Each number is 128 + 32 x the weight over its row's rms, rounded and kept within 0 to 255. Layers, rows and columns count from 0. Numbers have three digits each. The size before them is the row's rms in percent of the matrix's.

# layer 6 MLP down, 640x1280, rms 0.0525, rows 0-191, columns 288-319
099:091145166110117134128162128179130157245151145115134182083155124168095116144126115132109171136149
094:141086129076132080154106201111096161153097088173116119158133105180124146112093149166150151139141
101:114158162116143132123162117112133116109118134112090130135147125151154089124125151145118093117128
098:109125117116184148110112126135118108172140119168123123101104200134156101196123154143097157115157
100:138045161140171153109082075127100119087135128145107171064097160124110152123123091122118111139149
098:107106106145126159164183117156102028152157127140097132153141147114136133165142101139135150084034
097:133148098061159125057102147128164124158139146143107136107092072109176176136155119161122146150135
103:140103122139155208102088096062119123139150178163132153151143115169123116119114129101119164113103
100:119180132112136148144091093129118122138143103143118115170105148134139122170129090068153118128082
099:144167107096088150090121101136155091172140159126099155124153171185119171204131106137156081148148
097:114140109148064114152090071149079155131103150146115107134107151135089122142124111110122105165149
099:173184110159144100160116070137144175087136115146098190138197135087134067182078085122110080152129
094:120160127223147166152095154173097110132146074104160163167144150133122138142129147094120144130094
097:121103096124121149163049108127122190134131138069135115124096152105117127160141174084101075137084
097:142138112127114081131082161119144092125162130079128137128156172132139169147065114105155138125138
096:105081144112106131118124220134063120105152122117155148167123123171147064105073129121205056046172
101:124129112110118136145131155132183156181160095121153127177111128061166167128121126126102066120191
097:076179088151107156130081130181152093137106167079133066110131094223105114111115067110166128150188
099:041094093165168139120099212136072096111097137143168117118183159125092101097101144082096101156157
100:114128143115103041174137152154139159102130127134088131162150172113119123131102153123121130083131
098:068102136123083175139093192183123131191151153104140146094139115115102159132153186122088078111183
099:144142168121138113152062133149121187107070092228118067105125124078056147182144107120152127088114
102:107107087103129187151134128085130132054128156129116113122140126089128112095131090083139143159106
093:126125094104178152176112236124142109082153147080115126138095151104146118140151116114114149136133
196:163180089113177106210138127112085109114098143121193121134064097092150107094113093064091125167081
128:118098175168096108060115164117206096137133134144105129128177089138124137147190162172149122131175
098:171158096139151121132157125124140143150096180172155185147164127136115116155146198190126148102085
099:131064059117129181101115153047132115143149108146207045126145137132091126131078080186128128119116
100:133166147135085173123097153189109182137140180121128127130152141130150127116066153097092168130088
099:103124152194111161123137135095127107128096226109127209162138101158111122126097141105113096154173
097:111105093171154127107106093116118185121125201120120085137107131128145081183109147157084123109110
100:153134138105148119113125160198157173113092154142127124084108070128094188098173131151166104173118
099:123106077128120080142105136179149104134079146153147113086167140039153136137144148111164126125104
094:123110149082122122126122122094078110104119144116136127194187087129133144113141105180170116168195
102:124065067127139145105131147113143155113161189083115149136109103098111097137095122097116120106104
096:171158140105147146084130140102136126085135126107158085112139149096071160042095066196141171152139
100:146108148136147114143177101121038119108150187174166131099128137151158159119090151085158099105154
100:095123147166180118166100150092128153155147070066176072135079130098077084169060132153114152093158
099:122198127112122124118157053093154082104147099148111166071075093185091130105129155116106105183065
100:185176164090118143124114106135144129084115191141116161186175131116186176136125090118162132094179
096:131141153088102043091087155121119108128143095073150072111125134127089123133108106087089113161147
101:132150151128147098123150054087139131139089094089169122152182138107090119189092113105133117114151
099:099147171135204133137142078165105143111147115135147088148117159104157116152148149120142124152132
097:107092113141136166107145101136181123129087144153080102155158177180120165099123142165142094102095
097:136115110130111145129159106133130138104102121122081164122125162124155115147144092034161182095144
098:099089110118082132153128092106128103062203134147110195113130119151152101056083133124150167081127
101:144207140093150173158124101151141071175184138126171149151128093159142143142150088108123107123090
120:076129139067070121073141180124159166167128096172123112094144137168142137171126129138151115094175
099:154187042090148168103101118149144094161121112163127102099123132147157123131200115175146118128125
099:141155094195139144138113101083091158184067118081114152077111101049110151121180110126173139122074
102:074166092113150174120205073095114084145101131163150163188115168140123111173136132108084078170145
096:176117086118126149073092137097091135131114113141105102138110124070124079162113139092110163139091
102:100147138080147107105129177158148129136075068122093126164113136101134190129119165135146146120118
100:128098154111099131141124159109176186135106141118102155110101149127197085138144133077158136132160
099:146152149112151079123119182105091083048116115176107155127149118124144146140170094134201136179123
097:146092126090177135160122093104138138100180135145180144148109108148143221162113132145146087149133
099:119134142177132117134113123134067138152059188141138116091109093139121138177150113153112127155158
100:134116085162092091113066125175150141124129122076159145055123099142128157127129112104081137140109
099:098148121125095066099157099156123140092120114152097162098135168131147098079149116111161131113106
102:109142125123190149119175095054139154140110106150137153059079102153157129162193125115142098134109
100:161174147132174088143153105144115083109077126109162128140130183111115146192114141134127109109087
097:143048107149105113101132141147099115106105118123087117127073099108097156157130120134123135087147
099:136107124075102062182143136166184088109138107140098123109144155141110133213079134132111075148133
104:155167094209078212131153046095092145157144122132152078130102118115138144101158122154142124152115
098:078147087087090132153103152098134086119101141124118123085155120118188090133097175180150144106116
100:150091112119174087112144141136168208162122161117140118112102149153147147095113152116123124125149
096:144072167163128134127120086158144118145166155171138153160133165100134113092102168160152172105124
092:129134162129116110124151161117119114140111149120140153080155093125175110122149079146141204143118
236:094103163140082146034121129145184144146140113143049130105188145148127141147148160194167124102154
096:195091222152134128115147162079081136106140131120095148147104119143135147147122135179148163151120
099:099139091116096187164110152132128152177094170165112053131110096125144073138142124101146051123057
099:194118181126124150115135095116188139165117130148166145132166111106142122126078130145099105146152
099:047117115119118135094127125100180144134146124136130132126125140123143115182154137132112098114161
102:177128099116140143134152090078092150135154119141192135038098165175109154072137104038132176193162
098:180163135099080100129083126123106100153103127110112151143110119121091159086114141130118174138180
095:125111090112119133121131147122174109126115210137142120190180071125104111067162102179184092142081
104:155161150156149057118051114132079093119037105130166130100139094185128147135106166144173151162162
096:143144102072125131110124107098148107079068152105156140155152160110158156198194142132114131100146
101:188091086036187135134146174194108124155119097123166131118121199141156169139078167089132144111150
152:136119107191131147182115072100124164140134078144149071113124106083107106120111135164082180143102
097:108050058085114139137123104093169116158157104097131085111135136121172125060071127072157096162093
101:091111130151166116128138186164110187124117187182108137073109167141124164093113143150096119123123
098:136121102111161138098135117082130128144139150142161129140127139057126119108138129088128113166155
100:107132117134132151128131167075114064124130052146129099050117139117166093113149154109121106125131
100:091108106107080076143128090129114182122148096088157126170061115127108108155149127144140137139133
097:121119182152130140138161076075150129126122105078167146139135128106150117139105120163142116144073
101:173133115076099118145143164092112117120148092138087141137138139140104178194119176133167114232144
101:142127071071154120145140084162109106108165129086142155130162144066088115108085125082094109097154
099:115099101166131168121137123143112170122117193141094108152139146112149104071089077128175109226151
101:152126163132155115102078103150086095091079175067179092129113201152119107161127089042156110134156
097:105091147111160097166128147141164134114105092132136143169120142133067159143120141111165104149098
102:142131150119148117167117079150192129078118113060081217140132140085129076181117131143076093108151
100:127095119155102110118084123124138138151049133153101124169091109122141161112100111132099098086105
108:124123143114122201125073169176165052126090168099115137140095121157176194107118126107109142049140
098:092095096156096202119170130121122164087104109129102139099082122159069104107164126138155118134146
100:146171191145170128083165100141141071117180173087129087163144138100142140186117092139166108126134
098:120122131093122060105157151148131096149119141178177131194104108174146142100156104171109136158135
098:152116173179102192118130123177138160122144117130110133145141090103198170137143162151112199143092
101:159145111207118114133067082093108122125140202176126072187138114082081138087104119112134144121153
102:049134142153164127130110099129171183140088123097145191188107133129107117148087091147087101099102
104:147096125109102144080130203077170152152106115182153125153101156076071191141102089149159143089104
097:127124153150152166143125130131095123146135101120157064127119125088119145152106131164108221135131
100:191139069131108077154085156135139124136128135107159100130113187091081102097145118082123160080113
102:191125015098111164172168152205073145162117150175068174079077161088137061190140127106144110130139
094:184126179122124085086119143117149124101166078086105118121104188154110113149119073158140147136094
093:128143116077090128164114145139152111065126136139127133161124103156079138112130086124130135146158
100:147074123148103173105063113131197153136102080134145109120129109103112175064121131097147083110158
100:160158108121106116084147108120115139071178133137092139150081180097121079102104141151127080158104
100:099147135138139130113197160134093161146129126119115140125187153097147108162177111162125124111131
103:142082132117172101166124127069075176150069116085136108158167104141115066141084052149146178107092
101:106135137140143100136169136137122163126078086113113151113137096183082106101115147110139185096108
093:154138088114144167078159135135140131154105150117128133077133133157147098160109175158133189178107
100:104150159141101152137107174103112080180127154154107187157111109132140095160132133136157143234077
099:126105152185137130154144154133146171125118101111152164176118147115140093111121059105155120127136
098:141140107121128115176126063121118083140213143118141088146143138163145146140093062066143131124111
098:132169169117120123156074131112083127074127088122098155120183129136158127096150118110121132123142
097:112089137145096121119113143153149130094124142163135167140083133185127100154149139090136136174115
099:115188157126115141147105130145066135082099158126102135056126100165146113109087139153116121116107
100:096160129173067176096138122166138143056089122191138067096113102145084111191171176119137147121148
097:175133068156046158148076093128096171130128116173162116110051116115145117151185135115114088124079
094:121128124106127114097109108137165185129104086122170107143116177096181165122136195143117154129124
093:105136120159147160143075145123148090189163122168094147170124087147127103120118157141072141145123
100:151140165117157172084180113190151079192145121088103089114130136178152136173139106095145073132145
094:110133126091160124138127118138204132138069140086109076147177176160084058159150089087081111107141
100:134184173151099203118166070129117065141116179181137136109170108063088122139176114131155110081099
095:138112072186113202173167108133109137144162157111109198116059142166131134159120141041097120138114
092:137112143076192160096122157107139172161182110131123170098157140128098146163077106160070139058134
098:183194140114152170164143148136132153134169099089135158169146100060126141128131158114119217078144
102:148114077122195136089141153137090057110139093127122121106123125118103144126181157129123151172094
095:095122161157121098143109122141126154164113115155120094091127119155133071123143138106171160141122
096:114139165130136138087154171083106149147071123153096129128125205060166128199108095165134145095170
102:160085129122129187120166064101103111134113123073144125123122153110134115108104122109111152112143
095:157131147134120197092084110126159130101108119183130090120103119116109180074147127135154150073110
100:195147165102172137124087155115172119107103130169106178135157119095097188077124118102108187163082
097:109187084198127092117156072127136107155157045146071161133126112113139103182121136153122146194191
100:120135048107133131163205133128166153064207130154148122095120077134118167125135142165089110140084
100:108198104081158216190082077130143104017134138130160133177142142173096146100092091126121144142105
100:098123125135145141124171125139156095096142166108068131150148208089121143134101105076110155092106
095:100134123123134177092143106123083137109156110119150166161118107050127116154114123148100154116145
096:135107146183085100140123134169141144152130159122113068109100119164146151082130185173163150094200
099:156156142119127182137144140123150092133150123104153144118158138170113139176193129162115142108137
100:089146130144165172127113125115104171169126129160156110107150161132130125144093124140112112107133
097:161101137123115149148185084091130089094076079117145148102131105131140173191069121141143111057156
099:050039131125079158142126111120156116175112142120124166126166162136101108064093121135102115118134
098:152124158088158148110086154085132092133089124099131225079147098083141113119108181155116119128155
100:158138171153102153179098053138136147125094082140116167137092129121144140121053170078131118079170
098:139059081109141137118082213120105094183103114115126124129056126141148168113104194144091132156125
100:137104174041124138135114108167150134062140088135105161177117135151153090144083163097136113115148
094:129123175169122131109123169203090178123093133160136078120130123078105112133172132122146115098171
098:100145120124067152108140200078134075120127156124065110077060145122099141158133152056112141122172
103:145168127136144120157069076134122170146125163156104149172105101139121097120107153178116121121128
101:147135159163124136104150143123078130147085113078065152133110049132122062121144127141120130111080
098:082190158139095110053172103162140137145091141166111140150142137016054193124080158159135132103145
099:105110143128098140127143115106102064166115105135147150101159113143146088182095149136151109086168
094:094117121099149100098166190070106128147121142069111114101100118089133125088085133086089104087199
093:138113109091202153098117105116099161129080095135160129115103129102104108185147131118140136120166
097:186024078067101154139139160162109190078197165112116186134164156138103116139092130117146044060187
094:128147187143128122143194177126118143122128097108144161088086189177122137124108147129123140151190
101:082070181091119167153184132139078120116136115170084127119136074123170087148114124131086147121076
098:140120104110145106131130142075155117085095074113170086127121095187171126104140109103099199141078
100:138180151101073121123133185145158105136061148142132155109189118124149146150088055175112115143099
103:102080145159143157120140125113090079212087195129159092114153101122123088110214070180166149163145
098:074123089146104103144130173194165087161166101120115160103132108126157132165120099122121123132111
095:125114113130161107131064155109110108101111155084092135093152153054120086139135110105147155058085
095:107078130098114099096124139123162114193099165127124134150112152149154098140117109172137096039147
100:153079127144108134138201140086163140049150131199151125083156107129136093123064146103086147124115
095:133180113109097116120178128043091108082139137100122166097175159162129145177167055101145132158102
099:091167153116120150090089190135154112134081177113114178116136066160112136134155159129112133115205
100:107206125115133132108058172080106131143139100105187136142189096155068135124129156137124184080094
101:202154099203157103138116077120159208105156141140144137112138138119085185145130150146112134171172
097:147162177137094133144124113095154180204163141155119104185086111108126117153147086119129097144140
100:154115146105091154146150133085163122146128134075151159131112093153059152171109103154119089184114
097:116071055150118158117119121138159129084141132137119063130124152124079137125116127096102119114136
099:164184112161132156090095131103125122045151132071112101107136102121133111102161146099175154149172
098:126121144181152115093110064161136187161112135170144074095175090119137083078183097173149197142115
100:121180151111136089103153143182092065133134143140114089146116110181127160072128125123139139129114
098:175111137153157150092097149138145114173053125127181167135139169137145127161079095099116118144088
100:154173142122170197086151138103118167117117117158095090086151129135044046144111113132126121113138
094:156138182116120137100099106114166158181166167119108186121152147098143099155099150074109106141174
097:164112110090167106133107146079198127111141161081118132076121098138145110155132094091156220192083
097:169091099131131183140140120063107174103176097138126184169059168149088124094108093086104075110146
099:073074128145131152056096182124129149138107125107126176175110150092155091156127179178117108158137
092:139173120136116109101165139140139151143121134096137139157123097118143127126063086161115126161064
099:136132118149127122124040095149116098115217130122115156112103142126146132103168113113082053098060
101:116105119127140124117162114151186099174118090084139169094092162130099143098151133119123167126062
098:177065152110117119144137116071089117061103102128174118113126106090137167144073075135098191154080
099:141114137172099153110093128099125128113136125148135156166051162088133178068169176178137105112163
098:087127104158160168150162163121160089143141056114110067076086188087119146119087130090126107148042
098:100066097175091132094091141099056098159125155183160125187144101111210106116159095147114115137140
099:131093120066145165186180125108099112106155071140137115145114155143135136160139144127174132155141
098:177113139102128128110150106127138153063071100150084062105180117085102115186134090204151131150113
101:133159130122192119100122132107126167093121118149160113118087101176083115122129190157117082146198